Weights of a small GPT-style language model, trained from scratch on English Wikipedia: biases, 6275 steps.
Each number is 50 + 15 x the weight over its row's rms, rounded and kept within 0 to 99. Layers, rows and columns count from 0. The size before them is the row's rms in percent of the matrix's.

# up: layer 8 MLP up, 2240x448, rms 0.0166, rows 1005-1064, columns 168-223
# down: layer 8 MLP down (transposed), 2240x448, rms 0.0212, rows 1005-1064, columns 168-223
up1005 097:34 46 57 80 43 78 50 51 76 54 48 31 43 51 53 48 51 61 39 50 53 81 53 53 62 66 63 69 59 26 60 51 49 47 51 45 31 44 51 59 79 46 70 23 52 39 58 46 33 59 38 86 82 67 42 27
down1005 097:32 60 62 25 58 20 83 48 45 67 70 39 34 55 54 58 50 46 61 57 40 55 63 64 51 61 35 41 55 17 60 41 46 76 23 47 57 39 50 53 52 59 48 71 34 23 20 82 41 57 20 61 52 46 49 49
up1006 098:35 60 65 47 61 57 52 44 47 42 39 60 61 45 14 31 56 40 52 49 54 41 53 25 58 44 56 73 50 81 74 63 61 66 67 38 33 55 48 40 84 41 25 61 45 43 37 14 47 48 37 53 34 51 50 35
down1006 097:37 42 54 82 66 59 43 47 23 57 52 66 45 25 57 45 58 50 42 30 37 38 40 36 48 28 29 40 44 50 38 42 50 65 49 33 78 45 72 31 77 00 75 46 87 74 65 73 45 35 75 52 67 63 55 56
up1007 101:29 81 54 42 44 47 44 49 28 89 40 48 62 54 56 45 52 53 52 39 69 57 33 41 34 53 52 40 28 60 52 61 64 42 47 52 51 53 59 81 41 52 66 37 64 29 34 49 54 51 69 39 66 50 61 78
down1007 106:63 40 61 38 70 62 58 54 67 37 41 35 55 66 67 56 43 72 49 73 56 46 62 34 58 65 71 31 52 32 60 46 43 54 68 43 61 54 36 36 26 62 31 40 99 68 47 69 51 63 18 65 39 70 54 57
up1008 101:27 50 36 52 47 44 46 58 45 66 27 41 48 28 54 44 41 60 43 40 46 73 29 57 43 50 58 54 68 54 51 46 59 73 69 90 46 48 09 40 60 28 29 38 60 25 59 23 17 67 58 56 61 39 27 51
down1008 100:42 72 74 41 71 69 89 60 54 37 69 68 55 47 32 61 42 40 65 51 39 54 61 26 52 47 45 46 57 45 43 49 41 46 31 51 38 57 60 84 44 74 58 49 58 22 51 60 68 36 53 54 66 52 45 23
up1009 099:50 40 76 52 30 41 75 40 53 51 54 69 79 21 79 19 71 36 79 46 66 56 48 37 46 58 46 52 34 53 27 50 62 57 46 36 40 39 40 90 53 39 45 55 60 33 52 51 51 61 39 49 53 42 46 53
down1009 100:49 77 59 56 50 45 53 71 54 50 66 62 26 61 54 54 62 37 44 48 53 37 56 63 59 43 55 48 48 55 56 28 30 30 34 38 61 65 45 46 71 36 41 55 20 59 33 47 72 40 41 55 59 38 44 51
up1010 101:46 41 75 51 30 53 45 49 61 52 62 76 71 39 75 53 55 49 78 32 59 29 86 44 52 60 32 44 55 68 65 44 67 28 35 49 51 64 39 38 27 37 41 28 50 23 73 56 64 20 65 32 60 61 37 37
down1010 102:60 44 70 66 88 57 61 48 70 23 32 17 55 62 14 41 79 48 38 27 33 54 48 55 47 56 73 38 34 62 49 54 39 78 47 38 54 72 59 46 83 40 50 32 64 29 37 68 29 38 78 41 36 48 27 36
up1011 095:58 67 66 32 49 47 20 38 40 29 43 71 56 52 58 60 82 55 49 58 54 55 29 27 75 58 34 89 55 37 37 36 49 61 34 58 58 56 60 45 35 48 54 60 47 61 25 47 67 51 45 32 72 18 48 45
down1011 095:27 54 74 79 50 59 40 56 71 51 59 40 49 45 22 40 48 41 45 36 23 44 62 64 40 60 39 47 52 32 41 67 78 46 65 53 68 57 50 42 65 53 55 48 28 50 59 51 64 53 31 95 46 63 51 27
up1012 101:60 62 55 45 89 52 60 46 46 35 34 55 36 34 41 19 50 53 35 58 67 26 29 72 58 67 39 69 65 58 53 65 38 49 43 47 46 26 38 41 59 25 29 63 50 57 93 44 43 45 50 42 56 44 58 42
down1012 094:82 53 34 73 11 74 57 68 46 57 57 41 42 74 60 42 44 40 39 60 45 51 60 42 54 21 57 18 30 47 43 38 61 57 59 66 29 73 67 56 27 55 63 15 68 70 33 58 55 62 47 50 52 61 71 39
up1013 107:33 49 38 51 44 66 52 66 53 61 52 36 80 50 36 30 53 57 63 42 31 69 39 34 40 43 46 25 48 47 24 50 45 52 83 35 54 34 15 44 44 57 55 18 70 22 44 35 21 74 34 50 66 51 39 26
down1013 101:34 48 47 15 37 43 41 55 52 29 48 68 44 31 39 65 58 34 58 23 57 50 45 59 28 36 55 86 53 43 57 43 55 65 29 46 69 44 56 78 26 48 59 58 65 55 43 59 43 59 50 57 50 48 42 42
up1014 099:58 31 42 29 50 37 52 61 59 40 34 48 44 29 38 55 21 62 37 49 35 64 62 43 56 38 54 34 59 61 60 50 69 56 64 69 47 61 45 56 43 41 49 42 55 66 32 51 42 73 69 46 48 67 27 36
down1014 093:58 61 79 36 66 48 60 55 63 40 41 65 32 48 55 54 53 44 46 49 44 37 51 57 35 51 45 77 65 61 56 67 33 40 57 34 44 78 35 25 28 73 58 63 56 27 51 67 53 29 64 47 27 48 67 37
up1015 110:44 34 84 50 42 39 62 41 32 74 62 80 55 52 52 44 42 89 32 52 57 40 42 56 37 72 47 49 22 52 47 50 62 42 48 62 52 44 42 58 55 36 34 62 59 26 38 43 51 76 64 59 64 55 33 55
down1015 098:32 48 60 54 73 47 29 68 39 83 76 82 57 52 41 58 79 60 76 40 67 37 33 75 45 67 65 66 44 51 34 66 59 50 57 46 48 58 35 48 48 44 92 53 45 45 38 59 58 68 59 31 42 48 60 55
up1016 096:48 60 54 56 23 32 84 28 36 59 58 70 41 31 59 34 49 63 86 49 33 27 50 57 44 82 41 55 24 66 31 54 35 68 35 48 41 35 59 46 01 39 57 60 52 50 52 60 44 54 55 66 60 60 57 44
down1016 095:46 43 42 55 39 52 47 31 53 54 55 52 43 41 57 37 63 38 48 36 56 46 51 65 18 63 33 55 41 72 57 36 54 54 58 48 49 56 69 61 61 22 56 52 37 39 49 44 64 54 57 52 60 73 51 81
up1017 099:49 50 82 50 60 46 56 54 53 42 40 40 52 56 67 53 32 55 63 45 24 19 53 45 56 40 42 49 08 60 23 55 40 46 54 38 74 43 44 88 61 49 60 64 45 54 64 64 67 41 62 40 49 37 43 18
down1017 103:41 44 38 30 44 53 57 44 64 29 42 76 39 41 25 23 30 54 57 51 62 14 63 60 31 40 24 33 47 44 50 58 54 34 37 47 37 31 49 36 25 38 50 44 63 59 77 77 22 73 28 66 37 63 49 76
up1018 103:11 50 59 47 39 56 75 56 30 40 49 32 45 64 75 28 58 61 47 39 46 69 47 45 52 79 66 66 40 47 53 40 34 40 27 49 53 39 53 44 48 29 35 72 56 46 46 36 65 48 57 52 56 33 53 40
down1018 097:62 35 49 74 71 47 65 21 68 64 75 47 53 29 46 18 47 51 33 53 61 15 69 35 35 53 41 56 50 74 62 48 53 79 32 36 55 57 47 48 25 55 44 61 12 45 53 45 29 44 49 35 63 64 35 59
up1019 098:35 49 38 45 50 10 25 23 62 22 55 61 57 56 58 56 48 70 53 48 30 52 31 37 59 35 53 68 60 60 44 38 59 49 53 58 47 64 64 46 52 64 48 48 63 38 64 55 75 34 39 18 66 47 41 41
down1019 096:64 12 55 64 65 82 51 56 67 49 58 51 25 54 46 19 55 43 22 45 61 79 58 53 42 22 71 79 57 48 68 75 78 72 34 47 33 41 30 50 43 00 42 53 39 44 34 54 19 70 68 74 66 45 56 49
up1020 097:63 36 45 23 51 40 48 40 32 57 39 38 43 66 41 52 54 63 40 42 43 62 62 54 67 31 55 55 86 49 37 70 49 47 78 33 49 47 58 53 32 69 31 74 53 51 48 70 27 50 63 43 51 65 67 79
down1020 101:55 55 50 39 54 44 66 28 59 64 59 63 67 55 76 64 78 86 64 48 57 35 18 20 60 73 56 66 53 44 68 45 43 72 55 69 44 57 38 46 76 52 49 21 95 60 52 28 62 80 64 46 49 44 42 52
up1021 094:46 54 64 52 27 57 28 86 39 34 51 47 55 78 61 38 48 71 36 29 72 59 51 62 43 69 50 43 40 43 37 62 43 67 59 18 36 55 44 33 69 39 77 48 48 48 66 17 61 61 41 68 51 55 62 32
down1021 094:35 37 51 44 52 59 49 37 49 46 45 58 30 47 30 67 15 16 48 95 34 39 53 40 65 50 47 68 69 74 71 35 61 17 53 73 50 65 40 37 69 58 09 56 65 59 55 63 51 24 53 58 60 39 68 53
up1022 097:55 50 66 39 46 62 35 69 67 28 41 56 50 41 37 52 28 52 53 45 46 32 50 59 24 52 38 11 40 51 58 62 62 76 56 56 39 38 41 70 80 53 49 57 53 59 57 56 65 55 55 62 64 49 60 55
down1022 094:54 51 61 26 57 35 41 24 58 53 73 24 38 61 67 49 44 63 57 72 40 58 54 57 59 41 58 73 54 38 57 62 79 39 41 50 41 80 43 45 25 51 59 33 60 46 64 55 46 88 32 53 75 40 33 42
up1023 092:49 57 64 36 46 63 54 09 75 63 57 34 69 54 51 59 76 62 66 42 71 50 82 44 65 58 61 46 67 31 57 37 52 45 50 43 50 42 15 72 68 69 63 61 35 43 43 30 36 61 62 60 99 49 53 66
down1023 094:75 42 45 67 78 61 78 61 39 50 42 47 59 52 57 53 34 60 58 54 35 56 30 59 33 46 44 66 53 47 55 46 68 40 62 60 41 40 71 55 35 55 33 35 85 33 48 53 54 62 49 46 33 43 57 49
up1024 106:57 39 65 63 56 54 38 51 41 57 50 61 78 59 68 53 46 60 69 77 71 55 39 46 56 24 52 46 30 68 52 45 48 52 34 62 42 49 22 58 47 33 80 80 54 49 29 54 46 33 41 54 50 57 67 45
down1024 102:42 42 40 57 79 70 85 55 37 45 50 61 65 54 55 44 51 49 48 45 51 55 65 40 44 58 69 55 55 38 62 63 49 57 39 57 43 70 53 44 61 65 11 51 45 47 45 75 48 74 41 67 47 49 68 49
up1025 097:51 50 56 63 59 46 50 72 58 56 41 61 59 48 87 37 65 70 46 60 46 53 24 26 23 65 53 47 38 40 54 59 32 45 51 42 47 72 49 60 33 44 26 72 51 25 17 33 66 54 59 60 69 36 46 39
down1025 103:43 72 49 52 27 58 59 50 68 58 53 71 38 39 15 75 68 45 37 53 84 47 44 75 55 67 37 47 59 33 44 56 57 68 52 40 45 77 36 14 42 55 54 42 89 89 82 41 39 73 41 53 43 64 47 59
up1026 104:32 59 81 66 44 40 32 38 49 39 42 52 67 57 81 47 56 48 48 38 54 33 65 50 42 72 53 44 41 41 41 57 45 33 50 51 57 50 41 42 55 32 42 58 65 43 78 68 53 32 58 46 62 56 54 61
down1026 098:72 71 41 54 66 47 48 63 34 63 29 50 63 25 54 16 50 56 70 44 51 51 47 47 75 43 49 63 44 83 81 47 51 71 69 60 49 68 34 69 80 51 45 54 44 66 47 41 31 52 51 40 70 58 78 32
up1027 094:35 67 58 36 57 51 63 60 82 45 45 75 63 74 60 58 70 60 72 41 48 69 50 50 54 43 34 64 48 52 26 33 84 26 62 83 62 54 47 36 50 70 57 65 39 39 55 76 33 29 34 42 40 78 77 49
down1027 097:85 49 56 64 38 59 50 64 33 48 52 32 61 32 49 53 55 54 52 71 79 51 35 35 55 48 41 45 45 57 75 37 46 41 51 24 62 58 46 56 68 26 43 56 80 68 42 34 43 63 56 55 58 31 38 63
up1028 097:43 56 42 79 56 57 38 47 81 29 41 48 52 62 62 51 36 55 27 46 47 64 52 56 49 33 67 15 50 42 42 51 74 47 34 62 67 70 67 64 21 50 42 63 44 55 39 56 36 59 70 55 88 93 88 56
down1028 092:63 70 56 30 45 51 70 61 36 61 67 51 73 73 39 31 68 42 45 55 53 46 58 68 66 83 37 59 55 45 45 92 44 62 38 65 31 45 61 58 87 42 46 48 31 46 57 48 56 43 33 53 50 25 24 43
up1029 097:46 69 53 26 29 61 39 46 74 43 52 50 59 44 38 47 56 49 48 51 28 45 68 68 26 70 79 33 31 67 58 62 36 51 77 53 56 49 55 53 47 20 34 49 39 45 74 75 54 65 48 43 64 82 74 59
down1029 096:38 55 12 36 57 46 49 45 50 64 87 41 50 75 50 48 61 49 22 52 47 21 31 43 50 52 48 32 54 38 34 47 51 13 54 28 37 73 74 47 52 70 41 38 62 55 51 54 44 43 53 34 74 41 42 70
up1030 097:45 62 51 44 61 47 37 54 33 46 35 40 67 32 58 43 55 56 43 42 44 70 23 40 29 29 69 39 42 56 42 61 83 34 57 61 34 42 38 49 58 53 81 43 48 59 70 80 55 23 50 42 60 27 31 52
down1030 104:57 40 44 83 38 43 59 49 67 44 64 55 47 38 46 19 46 56 66 57 82 63 62 61 54 57 25 54 48 50 44 54 40 51 54 67 54 48 38 49 32 51 44 37 87 47 28 55 52 60 48 71 45 59 36 52
up1031 100:41 40 85 37 79 50 38 48 51 42 41 57 44 21 23 31 63 36 54 48 73 28 60 57 48 38 28 48 48 85 52 67 70 79 49 59 40 53 71 78 19 44 47 41 50 48 47 42 52 62 39 50 49 63 86 77
down1031 098:23 46 42 73 42 34 59 36 29 52 36 44 32 37 55 50 29 69 15 48 18 70 60 33 26 51 56 50 41 30 49 58 30 41 52 47 48 53 63 38 39 74 00 46 47 46 54 38 39 75 65 62 57 37 44 55
up1032 098:37 34 48 29 54 50 63 53 53 65 49 84 42 45 64 43 31 30 47 51 82 55 31 47 70 43 50 66 66 77 26 61 73 17 74 47 65 50 47 33 63 63 32 58 47 39 54 44 40 22 41 52 70 39 06 59
down1032 102:83 49 42 57 38 66 36 56 38 71 54 34 30 72 27 48 54 34 46 50 47 52 76 39 44 51 45 37 57 21 75 46 44 54 49 37 32 44 44 52 62 42 46 55 75 62 52 29 56 77 60 65 48 60 69 47
up1033 097:42 48 61 63 29 68 31 54 61 34 41 53 51 39 40 57 56 45 73 48 45 56 55 42 59 41 82 50 47 54 42 46 82 67 56 46 46 53 56 29 29 49 61 81 60 53 58 47 34 52 42 58 56 69 65 45
down1033 097:67 55 37 34 46 57 70 08 53 54 37 32 34 68 65 29 38 55 34 54 62 31 62 36 75 65 42 49 82 59 74 57 38 74 44 36 62 60 40 29 55 39 48 44 59 33 38 61 49 56 56 50 53 86 57 49
up1034 099:53 28 61 45 56 61 24 65 81 56 38 63 40 38 00 54 53 91 60 51 53 30 60 44 48 44 28 60 10 47 64 24 62 23 19 54 30 34 17 44 60 38 63 37 53 50 57 56 83 43 52 52 45 61 62 41
down1034 097:44 76 53 44 47 25 28 36 27 49 45 44 37 48 73 32 65 36 54 58 62 52 46 29 53 56 69 61 46 59 33 62 17 67 38 63 65 57 61 40 44 66 41 62 51 51 34 53 26 69 43 51 69 66 33 40
up1035 101:47 32 48 53 51 77 70 47 61 51 25 51 46 44 25 67 23 36 42 43 35 56 57 45 60 45 43 39 39 66 73 48 54 52 37 76 11 54 53 73 56 42 64 65 60 49 34 65 70 31 67 42 41 48 64 69
down1035 075:45 66 48 46 53 46 32 47 32 45 53 59 60 47 76 50 43 57 78 66 81 57 65 44 46 39 52 47 53 44 51 36 37 62 48 37 84 48 57 25 38 37 72 68 00 66 78 40 47 57 54 63 46 41 48 45
up1036 100:42 67 47 83 62 36 41 65 45 26 57 35 55 61 64 44 60 63 51 46 75 55 65 47 45 60 72 41 33 60 42 29 46 61 26 46 47 37 78 48 65 35 56 29 45 40 70 50 48 33 63 51 34 48 28 50
down1036 096:41 39 26 39 60 64 57 46 52 62 61 53 42 40 67 64 38 53 58 41 51 39 27 48 52 48 31 49 46 38 20 61 52 43 78 45 52 28 56 56 25 63 53 34 42 98 24 37 74 41 69 32 68 74 85 48
up1037 098:70 45 63 26 47 19 78 51 26 44 37 63 43 47 25 82 54 26 53 27 16 24 44 50 73 64 39 56 63 61 43 73 25 86 61 36 42 21 69 56 44 75 34 49 51 68 57 51 53 52 48 66 51 24 74 72
down1037 101:43 58 46 51 65 64 28 46 86 71 70 45 33 93 69 54 58 79 27 60 58 58 42 57 39 54 44 18 53 26 70 43 49 61 36 56 43 61 49 58 65 24 42 42 60 44 33 21 53 44 26 43 72 72 61 53
up1038 104:29 33 38 71 42 70 65 29 61 22 55 20 70 67 59 46 51 51 57 48 80 81 57 40 50 53 66 64 45 46 74 57 83 55 68 61 57 58 71 40 44 41 28 59 47 42 66 44 45 53 60 62 51 53 58 59
down1038 104:64 60 57 69 38 33 59 51 25 83 48 75 68 30 43 21 62 46 54 56 35 23 58 52 42 28 53 33 50 38 37 68 24 57 67 41 56 56 29 64 32 13 78 30 68 47 49 55 40 36 55 18 56 69 34 44
up1039 096:35 44 25 19 37 76 44 52 48 79 40 33 68 42 27 50 48 71 49 52 64 57 42 39 25 59 76 63 34 40 53 73 25 72 57 55 66 45 25 74 35 40 33 47 54 49 59 39 33 67 55 56 84 69 52 59
down1039 098:65 62 61 51 42 42 29 57 57 28 55 35 24 50 56 49 57 42 57 49 84 35 45 46 85 28 44 50 31 55 47 35 61 06 56 48 54 61 55 22 61 60 53 47 69 40 40 45 82 22 43 82 47 50 57 27
up1040 100:57 25 23 44 35 35 69 54 45 35 43 55 43 33 60 34 48 52 44 61 51 50 53 48 52 43 30 50 28 36 73 46 69 59 69 69 25 56 56 51 56 22 45 73 59 46 37 42 51 49 42 44 46 44 29 36
down1040 097:49 52 65 56 37 53 40 45 52 62 48 57 39 41 24 60 34 49 48 52 62 69 44 18 67 47 54 30 49 44 51 37 33 63 61 58 77 42 31 28 35 48 45 34 54 52 40 39 47 65 51 67 67 65 24 52
up1041 096:62 58 34 53 36 59 22 47 48 47 29 45 52 58 51 49 63 72 57 56 54 68 72 16 61 50 57 32 41 49 68 70 37 58 43 72 59 51 40 40 57 58 43 46 48 27 56 44 54 67 50 59 50 60 69 59
down1041 092:37 50 56 23 48 43 52 41 58 21 64 58 61 62 68 36 52 43 40 51 70 72 74 64 40 43 35 68 82 55 12 46 53 48 43 56 37 52 47 63 29 24 52 36 50 44 18 35 51 30 63 44 39 37 61 44
up1042 100:76 52 40 48 35 75 74 64 75 30 55 37 61 52 27 43 62 42 33 59 37 55 36 33 37 13 53 66 49 42 50 55 49 49 52 33 37 36 43 56 48 52 55 31 77 30 24 70 30 46 74 38 58 54 31 52
down1042 104:56 81 55 69 56 46 45 51 36 73 40 80 59 61 42 41 36 61 80 54 59 49 33 19 39 50 49 36 46 17 42 52 25 42 66 56 84 35 35 37 66 67 41 50 99 17 56 18 75 53 51 71 50 53 62 37
up1043 100:69 50 24 32 13 80 59 57 28 50 40 43 52 44 64 54 57 56 52 26 66 69 54 30 84 36 35 49 37 46 18 52 59 52 40 75 41 35 29 42 45 45 57 63 55 46 56 58 40 42 56 45 30 26 40 57
down1043 101:22 39 55 36 59 58 65 44 48 45 55 83 51 51 59 36 45 46 53 78 50 53 30 73 75 37 59 38 37 51 67 38 36 41 43 38 48 35 42 99 32 78 43 35 62 24 33 45 51 66 65 52 29 57 60 20
up1044 106:58 71 66 81 49 49 47 42 37 41 44 56 51 12 29 45 52 55 62 61 41 62 27 34 26 62 51 43 57 43 48 52 43 50 44 54 84 47 22 52 56 63 66 38 63 28 56 24 45 70 68 45 58 43 55 48
down1044 107:61 49 48 91 46 62 44 48 47 45 73 58 47 56 73 25 44 46 38 58 65 41 50 56 28 37 65 69 38 61 58 48 43 50 56 59 26 56 73 65 32 45 50 37 88 77 50 30 68 57 43 31 51 64 45 42
up1045 101:33 57 67 39 25 69 44 44 38 72 57 57 45 27 40 39 41 62 71 46 59 29 43 22 74 34 45 73 69 64 43 45 57 29 50 60 36 60 40 55 42 70 60 72 66 61 50 32 59 74 43 43 48 45 14 43
down1045 106:63 58 33 52 44 47 66 24 52 85 53 41 36 84 15 75 62 55 49 53 51 54 67 39 39 65 49 51 49 32 51 43 50 52 35 58 20 52 54 43 30 83 63 46 73 48 44 68 27 58 62 60 43 54 97 52
up1046 104:53 70 71 46 09 55 65 48 57 57 39 39 65 31 40 14 49 51 39 53 54 34 53 50 50 78 64 33 11 50 33 41 48 74 81 56 38 70 46 58 54 46 25 47 68 52 48 55 46 54 76 44 44 49 38 80
down1046 101:56 56 55 35 68 61 71 58 46 50 49 41 53 41 62 63 45 60 46 57 59 49 44 39 82 64 45 44 57 34 42 41 37 39 46 74 77 66 46 51 35 66 51 54 62 82 81 53 47 51 56 74 60 40 52 34
up1047 095:33 76 39 68 55 55 52 31 51 50 60 09 64 53 56 45 70 33 58 47 59 35 40 57 40 69 44 44 73 20 32 36 67 62 75 59 66 28 61 33 37 58 56 32 57 55 82 31 58 86 53 32 97 48 47 14
down1047 094:47 38 78 45 43 75 36 63 55 29 55 44 53 45 58 52 09 72 54 70 27 52 67 52 27 40 51 46 41 59 83 63 37 32 36 53 35 35 44 46 60 32 57 61 60 61 45 55 49 46 55 62 38 37 44 40
up1048 104:58 11 49 56 71 71 46 64 37 74 57 51 50 15 35 48 63 34 38 62 57 49 29 37 36 41 48 62 25 45 54 29 49 42 45 61 27 63 53 63 54 63 49 63 56 30 36 43 59 40 36 45 56 43 65 46
down1048 104:14 52 62 38 56 67 49 33 50 32 40 25 40 61 44 47 64 59 36 45 44 39 72 51 40 46 60 56 45 66 61 75 60 22 40 45 61 36 45 52 31 50 22 46 92 49 42 51 87 42 71 43 27 41 46 49
up1049 093:65 41 42 49 48 55 27 53 66 43 45 59 44 32 46 54 46 42 48 52 51 48 45 43 44 53 51 51 37 57 34 60 25 33 40 63 32 39 57 39 09 48 38 37 51 31 41 29 13 56 37 39 51 67 23 47
down1049 095:54 49 47 76 61 29 58 52 49 58 46 48 60 63 55 53 49 55 91 37 34 11 47 63 61 66 59 42 52 65 50 40 62 49 87 63 44 43 59 60 94 53 32 59 35 45 53 51 93 70 34 60 74 23 59 81
up1050 102:66 49 48 48 54 49 64 37 32 54 47 41 55 29 32 28 64 56 58 53 53 61 56 53 38 19 54 60 46 72 48 56 54 68 53 57 18 41 62 64 75 28 46 75 57 57 62 48 68 69 35 52 53 52 27 41
down1050 101:31 47 39 69 29 57 59 35 72 20 47 26 48 22 58 42 56 28 16 27 48 61 42 71 39 44 75 53 41 55 81 66 58 64 58 52 57 56 40 64 44 52 53 54 36 60 43 57 49 68 48 78 63 53 45 59
up1051 098:41 41 27 39 56 40 25 61 57 34 47 39 32 51 64 24 63 57 30 44 49 36 30 49 54 29 64 62 54 39 38 56 49 49 61 54 61 56 37 57 66 67 61 65 64 56 40 33 46 53 36 52 50 59 76 36
down1051 099:49 53 63 54 83 75 56 23 69 27 32 66 76 30 56 55 53 39 44 53 35 45 43 60 44 76 43 38 57 74 59 42 44 49 44 67 50 82 84 57 32 31 69 22 65 74 84 34 72 58 53 40 62 42 47 56
up1052 101:39 47 41 43 42 47 35 36 33 29 62 46 42 45 57 52 52 46 60 68 70 53 63 24 40 67 34 39 29 45 52 63 35 55 54 50 43 38 54 44 60 39 87 59 57 44 35 66 51 61 53 77 33 54 48 45
down1052 103:45 53 50 60 84 47 45 37 81 74 60 33 49 36 42 31 24 41 53 35 61 56 41 75 41 31 40 47 74 37 51 37 77 48 61 42 40 77 44 70 80 67 45 36 68 65 52 35 21 57 59 53 38 38 55 59
up1053 104:74 58 81 20 46 37 60 45 46 30 33 44 23 42 34 32 60 43 18 60 33 71 37 38 65 23 56 27 44 53 43 69 52 73 50 55 50 46 44 58 40 43 50 43 55 45 54 48 22 79 71 47 67 57 39 67
down1053 109:38 64 45 62 42 71 54 46 60 57 07 60 67 41 67 40 26 30 15 50 49 69 38 53 50 56 54 67 40 85 66 43 66 43 53 39 46 51 53 46 49 50 64 57 86 13 46 55 59 71 50 52 54 25 33 59
up1054 102:31 55 74 47 47 28 48 42 22 50 64 67 68 51 52 32 53 44 45 23 49 41 34 61 59 56 70 64 35 63 61 71 50 45 76 56 74 34 39 35 58 27 62 46 55 40 47 47 42 63 52 72 84 29 64 54
down1054 109:57 49 44 65 78 75 48 32 60 49 50 66 51 55 42 49 19 65 54 73 33 73 34 59 49 66 49 47 29 32 53 61 38 65 51 58 51 51 41 34 80 64 35 52 80 73 38 48 54 57 59 52 53 44 06 19
up1055 097:54 38 51 45 58 42 44 43 46 29 48 41 49 49 51 36 33 41 48 40 35 74 65 47 63 48 35 43 38 57 48 44 91 62 38 52 25 51 50 59 47 39 48 49 54 53 20 49 56 60 50 49 48 61 17 28
down1055 083:54 53 41 50 48 44 41 71 80 73 35 60 68 36 73 53 64 44 50 30 53 54 29 50 44 63 86 39 25 57 61 42 23 65 60 42 76 31 30 55 15 82 47 36 06 73 46 22 45 61 49 58 63 67 61 66
up1056 098:65 53 39 63 49 55 54 38 54 66 40 74 39 50 43 36 67 44 43 33 76 37 48 56 64 56 67 54 36 61 27 46 36 51 61 40 31 44 39 36 64 51 47 41 64 52 32 37 44 66 40 66 43 47 40 55
down1056 101:49 54 77 34 28 76 37 29 53 55 51 61 30 44 24 63 57 56 56 30 44 74 65 51 40 24 35 50 62 62 53 54 66 46 43 53 25 47 49 76 53 56 43 37 86 50 45 22 61 33 87 47 64 56 36 36
up1057 103:53 75 36 64 56 54 52 56 55 46 33 49 47 34 33 53 62 37 36 27 51 22 48 18 28 30 53 52 65 46 35 62 84 32 31 72 55 31 24 71 40 48 39 77 60 22 41 54 33 68 45 61 53 44 66 59
down1057 099:50 62 62 47 54 57 52 68 58 56 41 25 36 58 72 60 58 42 40 39 27 42 71 73 32 43 35 34 67 68 84 58 44 44 31 57 64 67 26 63 57 82 56 79 37 38 41 47 62 59 52 67 75 55 39 60
up1058 096:18 55 43 62 60 58 36 60 79 27 50 25 55 60 46 54 51 82 38 45 73 45 10 59 84 54 73 49 10 85 51 33 52 64 35 43 39 72 49 78 25 26 61 30 53 41 50 35 69 37 46 48 43 56 53 58
down1058 097:72 29 80 47 75 59 42 23 47 54 60 51 59 58 52 53 47 68 50 40 42 68 74 48 25 77 30 44 55 50 34 63 58 63 49 34 49 33 36 38 51 44 17 90 25 56 51 54 31 78 46 39 59 53 46 35
up1059 095:40 45 69 13 44 26 56 26 42 53 54 39 33 35 66 66 76 73 56 54 54 42 48 78 50 59 65 28 44 59 54 52 21 69 47 62 48 46 84 51 34 24 49 52 52 39 73 32 67 47 36 71 52 53 68 53
down1059 098:46 65 43 81 63 62 51 43 62 41 57 47 52 41 35 47 52 50 54 35 69 30 68 41 58 39 34 71 51 45 58 70 73 12 56 47 54 52 39 41 55 43 53 67 46 31 46 52 27 16 55 25 48 72 23 66
up1060 102:32 54 44 63 20 52 57 72 57 62 32 56 53 38 33 60 51 42 40 21 62 72 45 37 43 55 62 46 55 38 59 61 79 64 62 72 54 16 22 82 56 54 51 38 71 41 68 50 52 52 68 43 73 53 53 54
down1060 107:49 48 38 52 54 58 59 46 42 41 58 41 51 66 80 20 62 35 57 63 37 39 66 59 83 47 56 48 48 54 77 41 54 48 44 50 53 75 75 38 49 36 48 53 50 49 42 51 47 69 46 65 51 73 50 60
up1061 100:56 61 48 56 53 67 21 47 60 54 33 75 58 61 69 48 60 42 42 41 41 45 35 64 50 36 48 38 64 43 50 61 54 64 59 34 15 32 23 73 46 57 37 40 51 38 49 65 48 79 40 52 53 69 87 41
down1061 085:46 39 39 19 43 44 35 27 57 62 49 60 62 55 38 38 38 55 71 42 54 41 55 42 81 70 48 65 60 62 33 36 71 41 50 56 45 58 53 49 80 44 54 60 00 62 45 41 47 24 44 48 67 34 52 67
up1062 104:37 55 43 41 47 46 47 38 27 32 34 39 59 26 36 54 49 68 63 64 34 60 79 58 38 44 67 38 48 63 49 22 35 77 61 32 46 43 55 66 38 73 18 62 57 61 68 53 76 76 43 61 49 47 33 65
down1062 109:61 46 42 59 50 19 56 56 62 64 45 65 69 37 61 50 56 72 27 50 58 47 06 56 93 62 36 54 71 41 46 88 57 59 26 72 42 44 42 29 51 54 57 46 37 28 62 52 65 63 59 77 79 31 65 59
up1063 106:63 64 54 51 49 35 50 27 28 55 09 41 45 36 49 43 64 67 54 47 17 51 33 61 43 51 33 58 65 54 44 43 57 68 55 62 64 37 30 46 39 56 24 35 50 39 51 66 41 36 27 60 51 17 43 48
down1063 103:35 68 38 25 68 42 40 55 69 40 76 41 19 52 52 45 60 82 51 39 67 34 79 57 42 57 61 30 59 76 16 78 32 28 46 38 48 38 63 44 35 65 67 49 35 62 49 69 52 67 65 71 59 48 74 69
up1064 100:49 54 31 56 24 68 49 42 25 61 50 56 51 50 22 50 56 36 18 46 59 24 39 42 41 40 56 24 16 63 43 31 58 44 33 28 47 35 50 63 33 63 33 59 71 43 68 55 63 53 34 56 56 51 62 41
down1064 088:39 49 79 53 33 45 52 27 42 63 34 46 38 69 36 76 52 32 52 64 39 75 46 15 59 43 43 25 18 63 46 45 57 61 32 77 34 25 76 57 46 51 63 49 24 38 24 44 66 64 20 59 60 72 36 40